python train.py --hidden_size=192 --num_key_value_heads=3 --norm="layernorm" --norm_eps=1e-05 --bias="all" --init_std_qkv=0.0509 --init_std_up=0.0509 --learning_rate=0.00808 --lr_mult_o=1.11 --beta2=0.95 --lr_head=0.00798 --schedule="wsd"
Each number is 128 + 32 x the weight over its row's rms, rounded and kept within 0 to 255. Layers, rows and columns count from 0. The size above them is the row's rms in percent of the matrix's.

# layer 5 MLP down (transposed), 768x192, rms 0.292, rows 11-79, columns 0-47
size [105  99  98  89  92 104 102 104  93  93  97 103  93  93 106  99  92 104  90  97  97  94 109 101 103 100 108 104 100  98  99 113  97  99 106  91 103 110  91  93 101  93 111  95 104 107  99 104  95  98  98  99 106 100  99 102 104 111  97 100  85  93 101  95 107  96 101  96  99]
[[183 143 119  89 120 128  96 127 167 138  96 149  52 141  91  84 126 187  88  66 102  93 127 162 132 142 143 190 141 178  79 127 102  90 133 133 131 144 136  75 114 166 188 130 135 104 123 199]
 [113 144 138 124 102  91  84 118 138 150 160 113 110 108 133  88 161  91 131 202 160  46 121 132  91 150 140 143 117 148 131 129  71 134 143 137  79 143 149  97 174  29  85 155 171  95 134 150]
 [ 50 158 159 102 180 121 139 125 116 167  59 104 131 123 106 102 140 185 137 145 140 107 134 166 149  95 160 137 106 169  95 114 140 116 159 133 123 152  55 135 134 105 124 166 119 152 189 109]
 [126  93 173 102 139 161 102  68  85 139 115  95 187 138 160 174 152 140 126 129 144 117 125 183  88 122 106 123  81 103 191 154 116 147 118  78 164 105  42 146 138 119  99  90  84 137 111 138]
 [106  81 170  80 113 121 115 176  77 147 133 130  90  92 151  96 130 170 104 182 124 115  83 173 131 133 143 164 127 112 140 104 103 139 158 132  63 112 145 190 106 138 115  36 172 136 172 138]
 [ 99 151 105 120 117 147 102 185 131 146 156 188 158 119  97  94 180 127  78 148 141 157 147 118 138 137 171 135 109 119 142 107 101 162 116 103 141  56 111 207 124 147 166  82 170  98 170  97]
 [121 146 149 100 130 115 124 150 121 110 133 126 217 130 110 157 137 157  80 150 149 172  65 116 131  63 147 133 151 111 124 117 150 151 129  69 100 149 101 109 113 138 134 121 142 110 183 128]
 [129 157 134 144 173  80 154 120 127 169 112 122 138  90 203 128  56 110  81 147 153 167 119 137 145 126 133 124 128 131 148  91 128 153 120 156 113 106  68 134 177 123 126 130 137 138 106  60]
 [ 99 126 133 137 125 161  92 113 132 170 129 137 102 102 143  92 104 109 157 152 137 163  80 127 105 102  93  88 121 145 112 112 133 174 103 205  93 105 119 115 140 117 153 133 106 146 182 158]
 [119 118 141 105 134 101 122 170 153 160  52 119 171 161 106 165 142 107 133 156  96 130 101 149 162 160 111 136 168 127 116 118 125 188 146 101 119 119 160  61  90  60 166 122  94 147 124 174]
 [ 81  85 138 138 104 119  87 181 135 155 157  86 136 119  75 100 109 128  44 121 195 212 115 175 174 119 155  93 113 131 145 107 152 161 152 113 130 120 178 167 135 179  86 113 124 160 109 115]
 [162  99 118 136  98  76  89  89 127 130  58 107  96 177 103 126 131 108 124 139  85  90 114 165 114  67  91 126 129 169 126  79 154 145 123 104  89 165  88 141 174  89 172 173 120 107 117 124]
 [137 122  89 126 123 132 125  86 141 144 164 191 200 118  88 133  98 114 129 202 190  93 154 104  97  80  85  81 105 118 151  96 174  84 130 144 168  99 151 132 153 109 147 131 129 121 140 146]
 [102  76  78 168 124 129 171 152 117 109 169  49 123 127 110 163 116 129 112 156  88 134 131 143 124  92  51 118 132 104 125 106 102 184  83 170 101 133 131 128 178 117 101  52  79 125 152 138]
 [173 153 123 197 136 131 119  89 160  81 145 110 114 139 151 149 152 124 147  85 163 149 103 139 108 134 115 138 114 150 137 128 180 122 110 135 136 129 176 136 192  77 144 131 187 102 178 160]
 [ 47  88 111 141  81 145 146 107 128 102  98 104 208  76 122 154  82 120  96  64 127 160 126 130 124 166 155 123 158  72 188 153 138 197 128 111 142 169 144 193 144 104 114 145 146  56 107 144]
 [122 116 144  81 194 115 140  89 187 148 139 102 100 192 172 109 106 129 106 173 202 159  99 134 116 166 135 157 168 150  92 148 114 119 122 147 150 123  60  78 108  82 124  91 103 177 127 121]
 [ 85 125 145 113 190 152  77 173 100 133  86 115 159  95  65 152  68 146 172 147 177 144 144 174 107 125  90 136 190 169 104 108 110 146  94 151 115 129 101 153 115 212 116  80 181  82 121 140]
 [105 140 107  60 131 162 146 135 175 126 158  68 120 165 150 140 137  90  91 149 155 135 147 163 121 116  84 122  78  41 113  84 109 153  87  45 110 114 110 142 122 115 127 168 129  94 184 145]
 [109 104 113 158 145 126  96 156 114  85  44 183 137  99 151 220 105 206 141 106  80 102 150 107 124 152 103 135 166  89 128  87  96 168 131 122 156  79 130 111 125 142 175 195 106 135  82 155]
 [122 125 156 142 119  97 120 143 109 181 105 198  95 102  96 144 126 141  95 171 112 116 126 173 127 118 194 173 124  82 152  98  77 145 178 101 183 117  64 124 121 103  69 111 192 157 143 123]
 [109  78 115 127  90 162 163 173 146 173 166 141 117 147  65  88 158 123 155 117  97  85  77 178 111 116  83  91  88  74 148 135 110 134  81 134 117 154 170 241 203  33  98  81 190 120 131 170]
 [137 157  94 105 124 139 118 126  76 153 130 133 124 149  93 141 111 117 121 167 163 118 130 135 132  98 137  66 105  53  73 117 147 145 142 141 170 164 139 145 196 154 135  97 156 100  92 118]
 [128 100 153 118 135 186 110 205  49 126 102 140 132 126 174 123  70 154  57  71 157 111 114 159 163 131 111 140 117 179 172 140 143  91  85 123  88 133 138 100  94 131 118 140 160 178  47 156]
 [131 127 107 129 177 174  65 118 153 101 146 161 109 100 121  85 111 105 160 119 121 137 125 121 112  93  82 182 141 121 152 144 197  82 130 165  96 149 130  86 104 103  75 107 117 109 135 132]
 [181  60 159 136 129 115 111 119 124 101  76 106  93 123 112 128  88 147 164 162 148 106  78 199 144 124 165 116 154 155 176 129 129 153 147 122 143 172  89 143 128 103 179 198 115 181 206 132]
 [152 110 118 135 130 118 131 150 141 133 128 176  63 158 132 115 103 136 156 164 161 144 104 171 147  82  72 110 123  54 115 154 169 105 125 169 119 152  63 122  84 166  84 156 126 132  96 183]
 [146 165 118 169 126  74 121 131 146  74 146 119  89 123 165 145 106 133 118  97 140 154 137  86 105 113 118 151 137 123  82  85 118 109 103 160 182 139 178 120 120 164  83  80  93 112 101 156]
 [ 97 123 127 107 111 172 100 108 107 116 111 120 145  53 138  97  84 149 114 150 161 134  80  92 143 140  50 148 149 101 136 155 170 141 103  92 120 138 198 110 136 140 155 128 133 149 126 136]
 [105 146  93 145 146 108  89  97  70  78 124  44 128 100  85  67 141  79  72 143 126 117 142  93 152 130 124 135 175 136 105 116 160 201  70 149 110 127 136 122 126 105 172 128 107 114 155 184]
 [145 142 117 164 102 108 143 135 173 122 150 118 101 129  72 155  97 145 151 130 155  55 194  86 127 158 107  84 107 120 101 178 122  83 105 181 113 124 182 153 137 105  94 117 105 114  88 134]
 [116 111 183 145 114 166 140 121 162 130 152 134 159 114 104 173 106  96 181 160 144  83 122 136 139 171 113 147 158 150  87 147 150 156 127 128 125 112 128 116 140  74 102 156 117 108 140 164]
 [214 105 177 129  93 146 109 133 182 148 150 137  51 127 105 129  96 140  69  65 189 124 162 147 106 150  91 102 146 171  90 122 147  84 127 134  85  87 131 118 158 118 150 161 130 153 162  90]
 [120 203 104 160 107  75 170 186 127 110 151 156 160 141  97 166 111 122 181 174 159  86 139 101 149 185 102 153 131 104  97 149 127 147  97 121 158 113 173 130 151  96 169 125 119 103 126 124]
 [179 145 158 138 113 153 135  87 151 142  94 160 149 153 132 170 127 138 128  96 164  50 156  88 113 137 162 142 106 162  94  74  92  77 170 125  76 147 160 159 126 121  64 124 107 107 156 158]
 [150 142  99  97 138 139 102 130 171 155 149 106 132 116 119  85 108  99 106 153 149 162  89 166  57 178 116 121  54 130 147 165  77  87 108 110  45 135 100 148 105 123 121 147 115 140 155 175]
 [158 131 140  97 117  76  89 115 189 136 143 113 126 166 131 127 144 162 160 155 133 121 133 121 115 101 142 108 105 135 145 127 158 135 128 137 159 105 118 130 123 111 114 113  76 129 150 146]
 [ 84 115  64 100 128 197  86 101 125 108 157  72 139 148 182  93 153  92 151 108 161 104 176 120 165 126 163 173 126 116  83 115 146 131 158 111 106 160 143 159 164  96 139 100 101 166  85 120]
 [108 177 170 142  87 116 141 200 119 153  90 151 180 121 108 163 126 121 175 117 131 161 191 147 166 170 108 139 102 151 175 129 145 153 140 123 119 150 127 103 132 123 108 118 159 154 140 183]
 [ 94  88 100  87 148 156 108 108 146 121 114 133  99 155  96 159  64 122 137 138  66  93 148 153 145 114 118 111 107  97 140  98 145 170 112 198 120  98 102 158 118 145 162 145  84  96 196 146]
 [148  84 135 112 211 142 129  89 105 164 133 113 105  51 143 127 111  81 114 155  96 158 126 155  81 143 171  45  63 131 169 159 106 139 116 169 124  77 186  72 120 121 134 157 114 140 162 133]
 [107 186  60 132 155 105 152 160 158 125 119 155 158 178 121 101 104 148  71 169 141 143 118 140 146  78 171 131 195 125 161  76 105  72  93  76 110 130 134 143 135 128 165  78  77 120 143 227]
 [165  84 151 142 162 124 144  81 144 102 108 142 148 146 158 169  62 108 118 161 198 135  84  74 168 104 123 164 187  95 140  98 136 127 111 144  59 172 145 118 148 200 126  83 137 170 123 121]
 [119 149 106 141 110 104 145 166 116 141 111 119 136 161 111 141  83 208 185 111 146 173  67 160 154 174 154 144 109  76 150 138 162 123  73  83 121 169 149 189 128 117 200  90 136  78 115 205]
 [158 107 135  92  73  93 155 171 162 109 136 104  95 116  92 133 167  78 168 118  81 124 144 121  66 138  88 151 132 148 127 113 131 117 181 146 162 131 129 154 148  74 106  92 144  90 101 152]
 [124  51 135  92  96 132 163 131  96 147 144 123 105 108 152  55 150 137 121 146 150 152  76 125 140 115 139 122  95 125 180 147  91 147 101 114 152  96 118 155 140 184 198  84 130 173 189 151]
 [ 90 135 164 129 130 131 155 109 134 194 153 124 180  88  99 128 126 128 125 171 152 135 149 103  87 110 139 133 134 139 116 143  87 106 117 108 131 156 115 172 131 106 142  94 151  78 119 148]
 [ 62 111 124 112  79 118  81 144 127 102 136 103  85 188 202  76 165 123  73 180 121 109 113 129  99 139 117 154 107 120 115 131 149  64  87  56 123 169 101  89 157  81 160 144 143 130 130 147]
 [167 118 120 165 100  63 133 136 146 140 147 102 118  92 115 179 161 116 100 132 100 125 149 145 128 137  87 165 115 113  98  98  93 134  98 108 130  74  85 154 159  97 100 142 117 141  87 126]
 [123 100 134 107 113 157 157 140 134 106  84 125 121  90 128 119 172 147 151 133 101 122 116 113  99 139 131 128 154 145 186 127 103 156 117 179 103  41 110 128  78 198 163 118 162 115 113 130]
 [144  85 144 102 115 151 109 138 150 137 182 111 127 134 123 133 114 170 113 192 135 123  80  94 146 142  65 159 131  90 115 110 116 132  69 130 106 191 162 118 116 117 143 104 148 206 195 121]
 [ 93 126 161  83 102 111  95 147 145 183 142 128 136 142 158 182 161 105 157 158 123 167 164 146 136 164  99  85  98  58 179 135  89 129 117 110 133 139 157 226 106 128 136 112 171 144 115 139]
 [139 155 117 143 141  82  95 137 106 145 141  91 128 153 105 123  91 110 122 121 169 107 129 108 108 202 107 143 136 124 112 166  92 190  88  64  95 152  71 107 128 121 172 120 217 123 147 148]
 [145 156 103 108 129  94  96 197 135 173 157  37 177 100 134 106 142 115 126 214 136 168  87 129 153  86 181  52 110 114 128  65 150 105 143 127 134 176  74 108 109 189 148  57 112 162 198 141]
 [ 93 122 122  94  79 150  75 125 170 147 112  79 131 119  99  65 135 128  95 122 162 129  94 163 152 130  95  58  97  86 111 100 149 115 187 111 192 153 115 142  85 134  86 170 193 122 173  90]
 [118 116 153  91 126 177 147 142 126  73 127 138 131 141 125 109 115 176 164 137 121 173 148 122  88 128 173 120 139 165  59  98 118 146 122 150  47 124  98 154 113 136 126 159 115 177 144 230]
 [152 127  82 162  56 135 162 140 158 150 121 177 161 139 125 106 179 132 102 116  99  98 138 129 168 111 114 111 130  82 196 162 134 171  96 195 107 121 103 116 130 105 139 136 116 175 173 101]
 [140 125  29 172 101 136 118 101 127 119 140  97  38  77  99 111 123 119 119  65  59 142 103 137 149 139 116 162 125 143  59 201  95 162 101 177  94 142  70 113 175 167 162 168 174 173 132 142]
 [124 159 129 131 192  97 159 115 162  91 104 111 156 149 141 145 126  97 132 121  86 137  55 136 155 149  68 154 130 123 113  87  98 160 134 161  90 138 138  68 108 130 170  69 119 111 148 142]
 [133 147 126 154 149 155 128 117 141 128  94 145 164  87 142 114 101 116 174 115 140 163 129  58 101 114 173 113 152 149 115  91 167 175 123 132  77 137 142 126  74 146  79 170 140  53 116  70]
 [103 123 117 131 140 135 113 151 150 122 102 135  64  76 139 113 140 198 128 116 145 152 145 125 111 226 140 125 139 148 142 115  93 145 139 110 188 110 128  67 136  90 123  56 162  68 101 132]
 [141 122 109  88 139 182  71 128 125 124 173 134 160 153 148 135  99 136 169  97 158 115 143 171 157 215 122 158  70  94 215 108 146 160 180 105 135 111 101  96  79  94 205 143 149 174 123 108]
 [127 103 152 144  93 214 101 134 130 124 164 101 114 100 154 129  96 167 113 136 155 121 163 148 152 130 108 104 152 104  94 130 163 121 159 155 132 137 152 125 119 145 114  97 194 133 132 170]
 [136 126 156 139 101 107 163 113 116 188 141 198 177 155 149 167 188 167 156 203  82 158 148 108  76  57 158 162 126 158 175  82  99 176 114 112 120 119 128 112 148 121 178 135 128 133 134 113]
 [166 121 132 146  88 126 131 118 133 113 101 111  89 164 120 131  82  79 127  71 129 131 144 130 152 114 115 167 145 127  95  82 156 147 149 122 147 154 168 148 143 125 155 166  92  88 149 147]
 [104 136 124 126 154 138 211 146 144 130 123 120 146 107 142 133 162 143 110  16 143 189 132  68 127  95 131 139 105 151 116 133 109 154 137 136  77 159 141 155 137 125 128 151 145  67 132 160]
 [104 124 108 114 104 141 137 112 125 160  91 100 177 114  95 129  85 143 127 132 147 159 146 146 162 145 149  85 145  80 118 160  94  95 130 138  83 117 168 151 176 142 159 135 132 119  93 107]
 [123 137 121 146 103 158  82 151 186 149  51 132 155  79 128 153 117 157  94 152 137 167 144 154  62 146 173 189 169 139 122 143 157 144 135 141  90 116 200  82 108 162 175 157 133 134 111 128]
 [ 94 112  75 129 135 137  84 114  71 118  95 127 125 104 101  87  99 146 125 140 145 105 107 102 154 114 149 144 100  94 145 150 111 118 113  87  89 127 172 161 124 186 152 139 122 144 104 130]]
# layer 5 MLP up, 768x192, rms 0.301, rows 12-80, columns 0-47
size [ 98  94 105  96  99  98 112 103  96 107 101  91 100 100 107  92  99  97  97  97 108 106 115  98  98 100 105 101  99 102 103  90  97 105  92 108 105  91  97 101 100  95 102 110  96 101 107  96  99  96  97 100  99 111  98 105  99 104  95  91 100  95 105 102  90  89 118 105 102]
[[169 125  90 140 163 153 104  87 125 159 124 127  82 146 108 172 174 156 101  76 150 120 175 175 140  98 119 137 160 113 146 168 130 122  90 137 148 103 158 138 177 145  96 183  91 111 124  99]
 [ 78  98 115  70 147 116 142 178 136 155 165 134 124  97 148 153 108  84 115 102 113 156 154 140 112 138 146 129 182 136 109 130 146 154 130 143 143 138 170 112 157  90 104 115 141 105 124 124]
 [172 175 135  76  91 124 122 123 117 146 147 131 117  94  61 161 119 134 147  90  62 104 140 123 116  79 127 146 181 105 113  56 144 150 120 142 144 162 212 139 164 169  81 194 144 160 128 113]
 [144 154 109 137 111 164 111 117  83  83  59 131 155 141 128 192 122 135  76 113 118  76 125 132 104 111 155 115  97 115  96 156 117 139 118 121 100  81 156  80 110 152 110 142 117  81 102 171]
 [145 130 149 118 172 123 105 121 168 150 100 101 128 188 148 130 106 170 104 142 142  77 139  96 165 114 202  79 115 156  72 182  95 114 148 110 171 111 127  73 116 111 190 195 144 131 131 115]
 [159  92 130 125 119 109 135 133  85 178 130 156  94 171 133 147 158  50 157 130 157 116 156  92 122 212 171 126  98 127 134 145  78 137 157 181 122  69 168 151 149 160  95 148 135 168 165  96]
 [ 89 182 127 187  94 128 111 131 150  69 173 136 136 149  91 133 108 126  78  78 105  96  88 168 167 169 146 109 155  88 139 164  92  89 127 194 160 116 144 104 151 132 151 147 120 104 145 136]
 [168 178 112 139 114 142  89  51 149  91 130 104  97 182 144 117 188 124  87 127 137 135 107 114 132 169 130 144 122 182 146 164 164 214 170 133  72 141 146 153 153 148 139 205 126 152 146 123]
 [142 117  84 164 152 157 127  57 126 149 160 183 159  62 183 163 114  86 149  59 132  87 194  74 129  93 186 124 115 183 116 156 123 156 148 115  60  97 133  61 188 162 137 193 116 127 124  63]
 [167 107  96 119 114 104 216  80 142  87 154 165 136 114 150 127 110 132 164 166 111 140 104 133 134 110 129 115  56 101 136  99 101 118  92 135 126 180 115  89  88 127 155 138 168 110 126 137]
 [123 119 141 130 126 119 104 127 150 147 173 153 166 130  76 164 156 145  83 133 109 104 143 140 165 140 171 106 135 123 112 117  99 128 144  84 148 120 102 114 108 110 152 127 135  92 175  87]
 [130 199  67 123 117 146  96 177 153 129 116 136  58 144 153 107 181 176 157  92 112 118 155 142 119 113 145 123 162 100 141 125 110 175 137 108 130  81  87 125 149 130 138 104 114 142 176 112]
 [121 100 186 148 111 101 101 178 107 132  98 172 141 105 135 128 154 145 112 166 177  70 155 145  94 154 132 141 154 113 114 149  93  73 142 106 166 132 120  84 104 120 116 119 143 165  84  93]
 [129 104 137 194 167 180  80 131 154  90 115 106 114 149 167  89 103  72 112 127 162 130 105 152 130 162 167  98 139 105 117 178 143 164 160 205 142 195 111  97  98 201 101  71  97 135  85  90]
 [211 154 102 158 137 179 102 129 106 119 123  78 100 177 137 106 147 119 129  65 118 138  83  85 163 108 106  82 118 121 132 155 116  81 171 132 123 161 117 157  83 150 114 161 161 140 143 117]
 [146 161 108 109 204 172  87 138 122 146  78 179 144  99 132 124 155 147 183 178 116 157 148 155 139 137 124 141 156 152 127 204 178 175 105 196 104 164 120 132 129 125 147 124  72 150 132 125]
 [110  88 123 116  92  94 143 125 122 125 123 109 106 130 122 165 164 152 147 122 171 156 205 136 124 146 154 169  80 117  80 158  84 145  72  91 118 122 136 102 117 135 115 132 154 166 128  69]
 [ 90 131 166 159 142  92 122 138 113 110 130 103 168  94 149  56 162 136 104  84 165 160  68 138 118 128 115 110 123 102 111 127 158 149 118 168  97 140 162 172 118 165 101 126 202  95 114  94]
 [102 140  67 144 110 133 106  88 117 166 142 131  97  92 147 124 152 132 152 125 156 103 117 128 173 134 163 103 120 119 152 115 181 111 115 134 133 140 145 103 113 110  61  94 146 169 132 128]
 [126 179 144 143 160  93 140 126  59 111 138  86  71 145 156 146 138 139 148 111 147 146 169  88 123 139 190 164 133 102 122 117 121  82 110 176  87 165  61 144 133 183 150 111 121  95 154  94]
 [145 128 159 153  89 129 158  91 110 128 104 161 130 131  49 145  98 113 122 138 143 106 172  90 170 159 135 155 100 186 142 129 132  98 115 115 150 175  76  95  98 192 140 221 150 194 119  82]
 [123 193 122 108 141 136  87  86 116 126 125 132 148  85  97  82 182 142 156 120 124  84 135 147 126  79 119 128 189 105 153 117 128 163 135 151 179 129 150 177 159 141 126 146 123  97 123 164]
 [133 171 150 120 142 186  61  95 140  93 105  95 159 107 107 143 178 125 138 132 115 164  86 106 143 103 150 162 212  94  93 105 132 142 148 119  61 132 148 192  46 155 137 114 140  87 218  82]
 [ 99 164 144 126 159 130  75 128 191 127  98 144  86 111 129 132  81 149 116 141 159 133 172 133 165 111 164 104 128 144 143  88 121 115 101 113 132 114 129 124 146 178 120  95  92 124 143 113]
 [143 132  50  81 189 145 183 137 187 167 110 132 146 148 188 156 128 113 150  64  91  63 109 123 111 103 108 125 122 113 131 127 100  91 107 110  87 138 113 167 183 160 194  70 158  67 127 145]
 [152 150  72 113 111 134  71 101 179 138  92 120 111 149 120 167 131 165 143  78 148  98 123 141 153 111 117 133  90 152 132 119 148 148  98 154 119 168 126 127 126 124 138 148 141 116  77 142]
 [102 116 118 124  75  73 141 168 180  95 139  76 107 136 138 133 176  84 111  74 107 152 119 153 135 154 156 178  85 139 129 125 157  86 128 145 149 145 125 133  77 127 178 135 114 106  90 136]
 [116 117  84 111 102  37 194 161 107 157 142 165  53 216 155 174 124 161  99  99 117 136 195 154 173 126 210 106  96 117 161 112  97 166 147 153 135 160  73 167 127  99 106 130 136 114 145  83]
 [143 146 103 130 127 130 127  98 197 127 143 204 110 131 173 144 155 137  96 135 143 107 132  75 106 157 162  88  99 143 145 137 127  71  83 122 101 139 143 122 173 103 141 157  96  68  89 153]
 [113 107 116 122 182 157 103 137 100 139 145  60 112 129 176  89 145 133  72  70 121 162 131 127 130 123 138  86 153 113  97 150 104  90 139 144 116 122 191 146 103  82 157 174 139 152 154 143]
 [123 159 143 133 112 104 140 123  93 150  93 122 115 134 138 105 115  92 173 116 126 174 100 134 123 138 176 188 137 109 158 133 159 111  88 109 154  81 133 137  80 108 175 103 110 131 145 148]
 [ 73 135 141 146 125 131 110  96 200 172 140 146 115 145 151 119  57 110 133 148 126  83 109 151 200 147 138 166 137 139 175 158 151 140 139 140 109 106  48 123 110 110 124 123  69  49 119 157]
 [ 89 139 160 145 143 109 140  68 183 225  91  65 189 126  81 117 136 131  99 139  65 142  88 130 123 138 155 117 106 124 164  96 147  82 186 169 122 111 106 133 114  93  78 123 142 145 112 140]
 [148 143 178 127 154 144 163 105  96 126 119 147 106 121 207 112  94 153  85 110 185 158 102  55 132 128 139 107 138 116 151 137 127 155 198 135 142  97  64  86 108 172 158 149 138 129  89 125]
 [144 140 141 158 143  97 169 171 126 121 118 112 143 179 159 111 143 150 142 129 137 147 132  90 109 109 179  86 151 213 141 105 119  82 164 158 207 155  99 141  83 125  74 152 128  72 104 120]
 [165 145  96 115 121 110 107  86 113  81 173  62 128 107 130 135 141  75 148 107 131 150 126 108 136  77 156 129 135 194 147 184 150 142 143 135 134 137 170 148  86 180 145 192  92  62 136 121]
 [175 124 101 143 104 131 136 152 113 144  73 136  89 184 151 125 119 141  99  95  61 134 162 166 138 131  99 143 133 148 123  89 198  91 124 200 114 143 121 143 174  87 120 151 159 163 147 113]
 [128  76 131 164  89 129 148 129 126 144 129 169 174 131  88 124 122  97 118 125 100 134  98 155 126 108 149 107 116 226 102  68  98  91  68 198  78 115 165 160 125 172 106 159 113 172 109 100]
 [165 147 132 238 101 119 137  89 149 126 146  96 124 147 121  87 112 112 125  91 145 139  80 107 129 137 129 112 131 204  92 162  98 135 127 141 140  50 145 140  89  61 157  92 181 133 144 186]
 [ 95 152 131 114  99 121 121 146 168 108 192 151 150 134 140 133 169 130  97 160 120 132 127  81 122 147 152 135 120 126 158 105 141 103 106 121 185 129 129 143 125  96  87 140 169  73 181 135]
 [174  76 173 120 129 102  95  76  67 138 146  57  78 101 124 130  73  95 205  93 121  67 133  87  95 135 106 123 119 151  87 128 106 158 142 145 185 170  98  66 124 151  73 175 133 184 178  59]
 [167 172 116  94 143 151 142 118 161 111 103 122  58 184 129  91 132 152  97 178 109 117 141 139 151 186 142 108 141 150 116 133 187 133 153 130 150 155 132  84 181 159 110 138  64 120  89 189]
 [136 102 147 109 120 138 119  98 131 143 121 114  99 111 126  61 108 163 114 150 139 163 154 102 102  93 127  92 161 168  70 140 104 132 202 139 195 117 107  93 135 112  89 135 128 164 130  78]
 [ 82  78 184 127 132 111  94 115 116  99 127 178 134 144 135 101 139 111  71 156 109  52 112 165 157 108 162 151 105 147 161 121 149 162 109 174 134 125 116  99  75 181 151 168 139  86  98  83]
 [ 88 128 165 142 137 105 166 163 129 146 152 123 144 112 149  71 134 136 108 114 126 127 144 112 131 172 123 157 143 150 169  94 162  93 174  98 154 174 158 180  85 101 112 117 143 152 187 121]
 [185  87  73 177 156 163 101 174 112 152 121 115 105 136 180 109 140 210  83 103 120 154 155 106 180 144  60 179  92 110 147  98  67 185 150 117  98 153 112 109 126 127  86 145  52 142 106 132]
 [ 68 159 172 143  90 156 142 193 147 125 141 129 123 142 178 168 138 145  89  71 165 102  98 182 137 142 157  86 141  89 101 162 130 119 153 139 112 161 121  97 104  98 137 192 162 131 123 116]
 [109  79 125 125 138 104 115 109  99  88 116 120  93 125 252 146 142 112  94 153 167 137 138 112 119 104 128 122 122 132 152 127 137 111 171 107 119 170 163 152 112 139 141 155 161  28 116 135]
 [105 137 104 164  57 130 124 157 128 125 150 101  69 147 105 103 157 166  89 124 145 198 160 116 111  80  85 110 148 207 141 167 230 105 134 109 190 116 124 172 160 111 125 148 101 109 143 143]
 [127 133  99 120 199  67 155 110 101  80  67 114 156 106 121  84 161 138 165 138  71 155  99 124 121 108 186 168  85 101 192 137 134 127 156 198  84 148 127 174 132 160 128 175 159 116  85 140]
 [146 100  99  82 139 131 189 143 153 154  76  75 120 106 136 141  75 151 109  69  92 142 117 125 109 116 152 183 148  95 122 147 133 142 151 113 129 131 142 148 123 171  69 143  85 140 132 163]
 [108 127 102 151 108 107 195  79 160 150  90 159 138  81 142  50 168  89 160  94 135 185 203 127 111  99 115 144 166 157 111 108 104  98  78 118 145 141 103 165 116 142 148 118 113 164 106 218]
 [154 142 111 134 170 151 123 169 117  36 127 134 117 159  26 132 149 149  95 127 130  98  84 152 144 165 104 123 142  93 190 124 115 154 103 154 123 137 105 124 142 112  60 114  82 114  89  93]
 [156 118 141 136 106 115 142 119 129 132 125 122 110 101 194 186 144 125  92  33 120 176  95 133 140 125 147  98 134 148 138  74 124 132  85 178 120 137 138 169 125  98 205  97 103 139 159  93]
 [131 196 122  71 158 183 161 143 151  71 110 150 101 131 112 121 188 160 104 103  89 149 175 103 160  81 109 138 150 165 114 124 163 104  78 126 148 104 167 176 182 124  13 117  87 125 153  94]
 [158 147 181  80 128 122 168 138 118 131  97 112  87  58 131 123 167 127 111 193  69  72 141 112 117 177 118 200 175 137  52 121 144 117 150 110 158 154 130 129 100 124 133 115  50 140  74 136]
 [ 77 148  79 173  71  97 143  85 130 189 111 167  85  91 206 166 151 112 137 134  67 143 138 180 139 164  84  86 118 162 137  74 107 113 132 139 133 155 101 148 113 115  89  83  88 143  56 152]
 [124  98  68 106 118 124 148 192 146 116  99 165 130 133 141 142 115 119 112 109  66 170 204 195 126 147 120 143 109 158 151  73 115 114 150 102 132 141 151 185 127 105 108 134  95 137  75 133]
 [141 125 168  98  69  59 124 107 109 128 109 136 127 119  96 164  98 134 112 119 138 120 170 159 196  99 130 108 111 141 115 141   6  88  92  93 122 136  52 105 162 129 178 132  74 107 205 133]
 [141 140 104 138 126 189 192 138 130  93  96 112 147  92 139 123 142 113  89  67  80  72 125 124 142 174 113 160 142 119 216  84 161 127 151  85 180 109 140 138 119 150 156 169 114 120 139 163]
 [118 120 147 151 195 156 134  83 113 136 130 197  81 167 192 137 128  99 172 173 161 137 113  33 135 136 102 111 163 134 160 106 112 167 123 147 154 115  93 139 185 150  86 157 111 109 126 164]
 [110  62 125  89 133  56  75 120 181 110 185 158 109  78 111 155 122 130  97 135  92 116 144  84 101  60 133 143 124 155 184 128 125 156 106 154 128 120  90 113 132 111 101 120  65 159 189 117]
 [115 121  99 143 152  89  91 171 169  85 179  57  92 159 103 119 115 101 108 112 135 135 135 223  99 107 106 107  84  91 108 148  96 154 147  99 114 136 175 129  50 138 126 140 134 137 165 139]
 [126 128 193 116 174  88 153 115 117 169 159 125  75 149 147 127  79 140 103 192  76  99  95 115 165  99 124 118  98 202  53  90 110 147 134 104 177  96 128 108 134 141 112 120 177 147  88 112]
 [118 188 149 129 165 150 107 190 141  75 102  55  84 111 164  95 101 116 130 141 145 101 136 168 119  53 140 122 184  80 129 139 154 156 129 154 169  84 161 136 124 108 100 151 134  97 162  66]
 [182 136 144 124 103 168 157 103 169  83 161  99 197  90 129 126 115 178  78 123  53 168 100 144  79  27 137 113  59 117 101 169 146  94 137 138 102 126 149 131 139 165 106 214 113 110 160  92]
 [ 81 127 136 132 128  75 141  88  88 149 134  99 185  81  74 155 103 121 154 118 129 118 148 105 104  92  78 123 133  32 145 149 198 116 147 127 168 122 109  88 146 203 132 168  44 167 118 102]
 [138 157  98 106 157  83 133 161 128 102 158  87 139 130 160 191  83 104 160 110 138 124 124 132 184 117 122 150 161  91 150  98 195 130 133 154 176 174 177 117  62 142 172 133 137  77 162 103]
 [ 70 147  73  64 125 121 116 109 157 103 192 135  84  77 180 107  98 149 100  94  95 162 146 115 136  81 151 152  84 130  90 190 139 153 107 143 128 153  86 118 181 119 120 153 123  83 142 129]]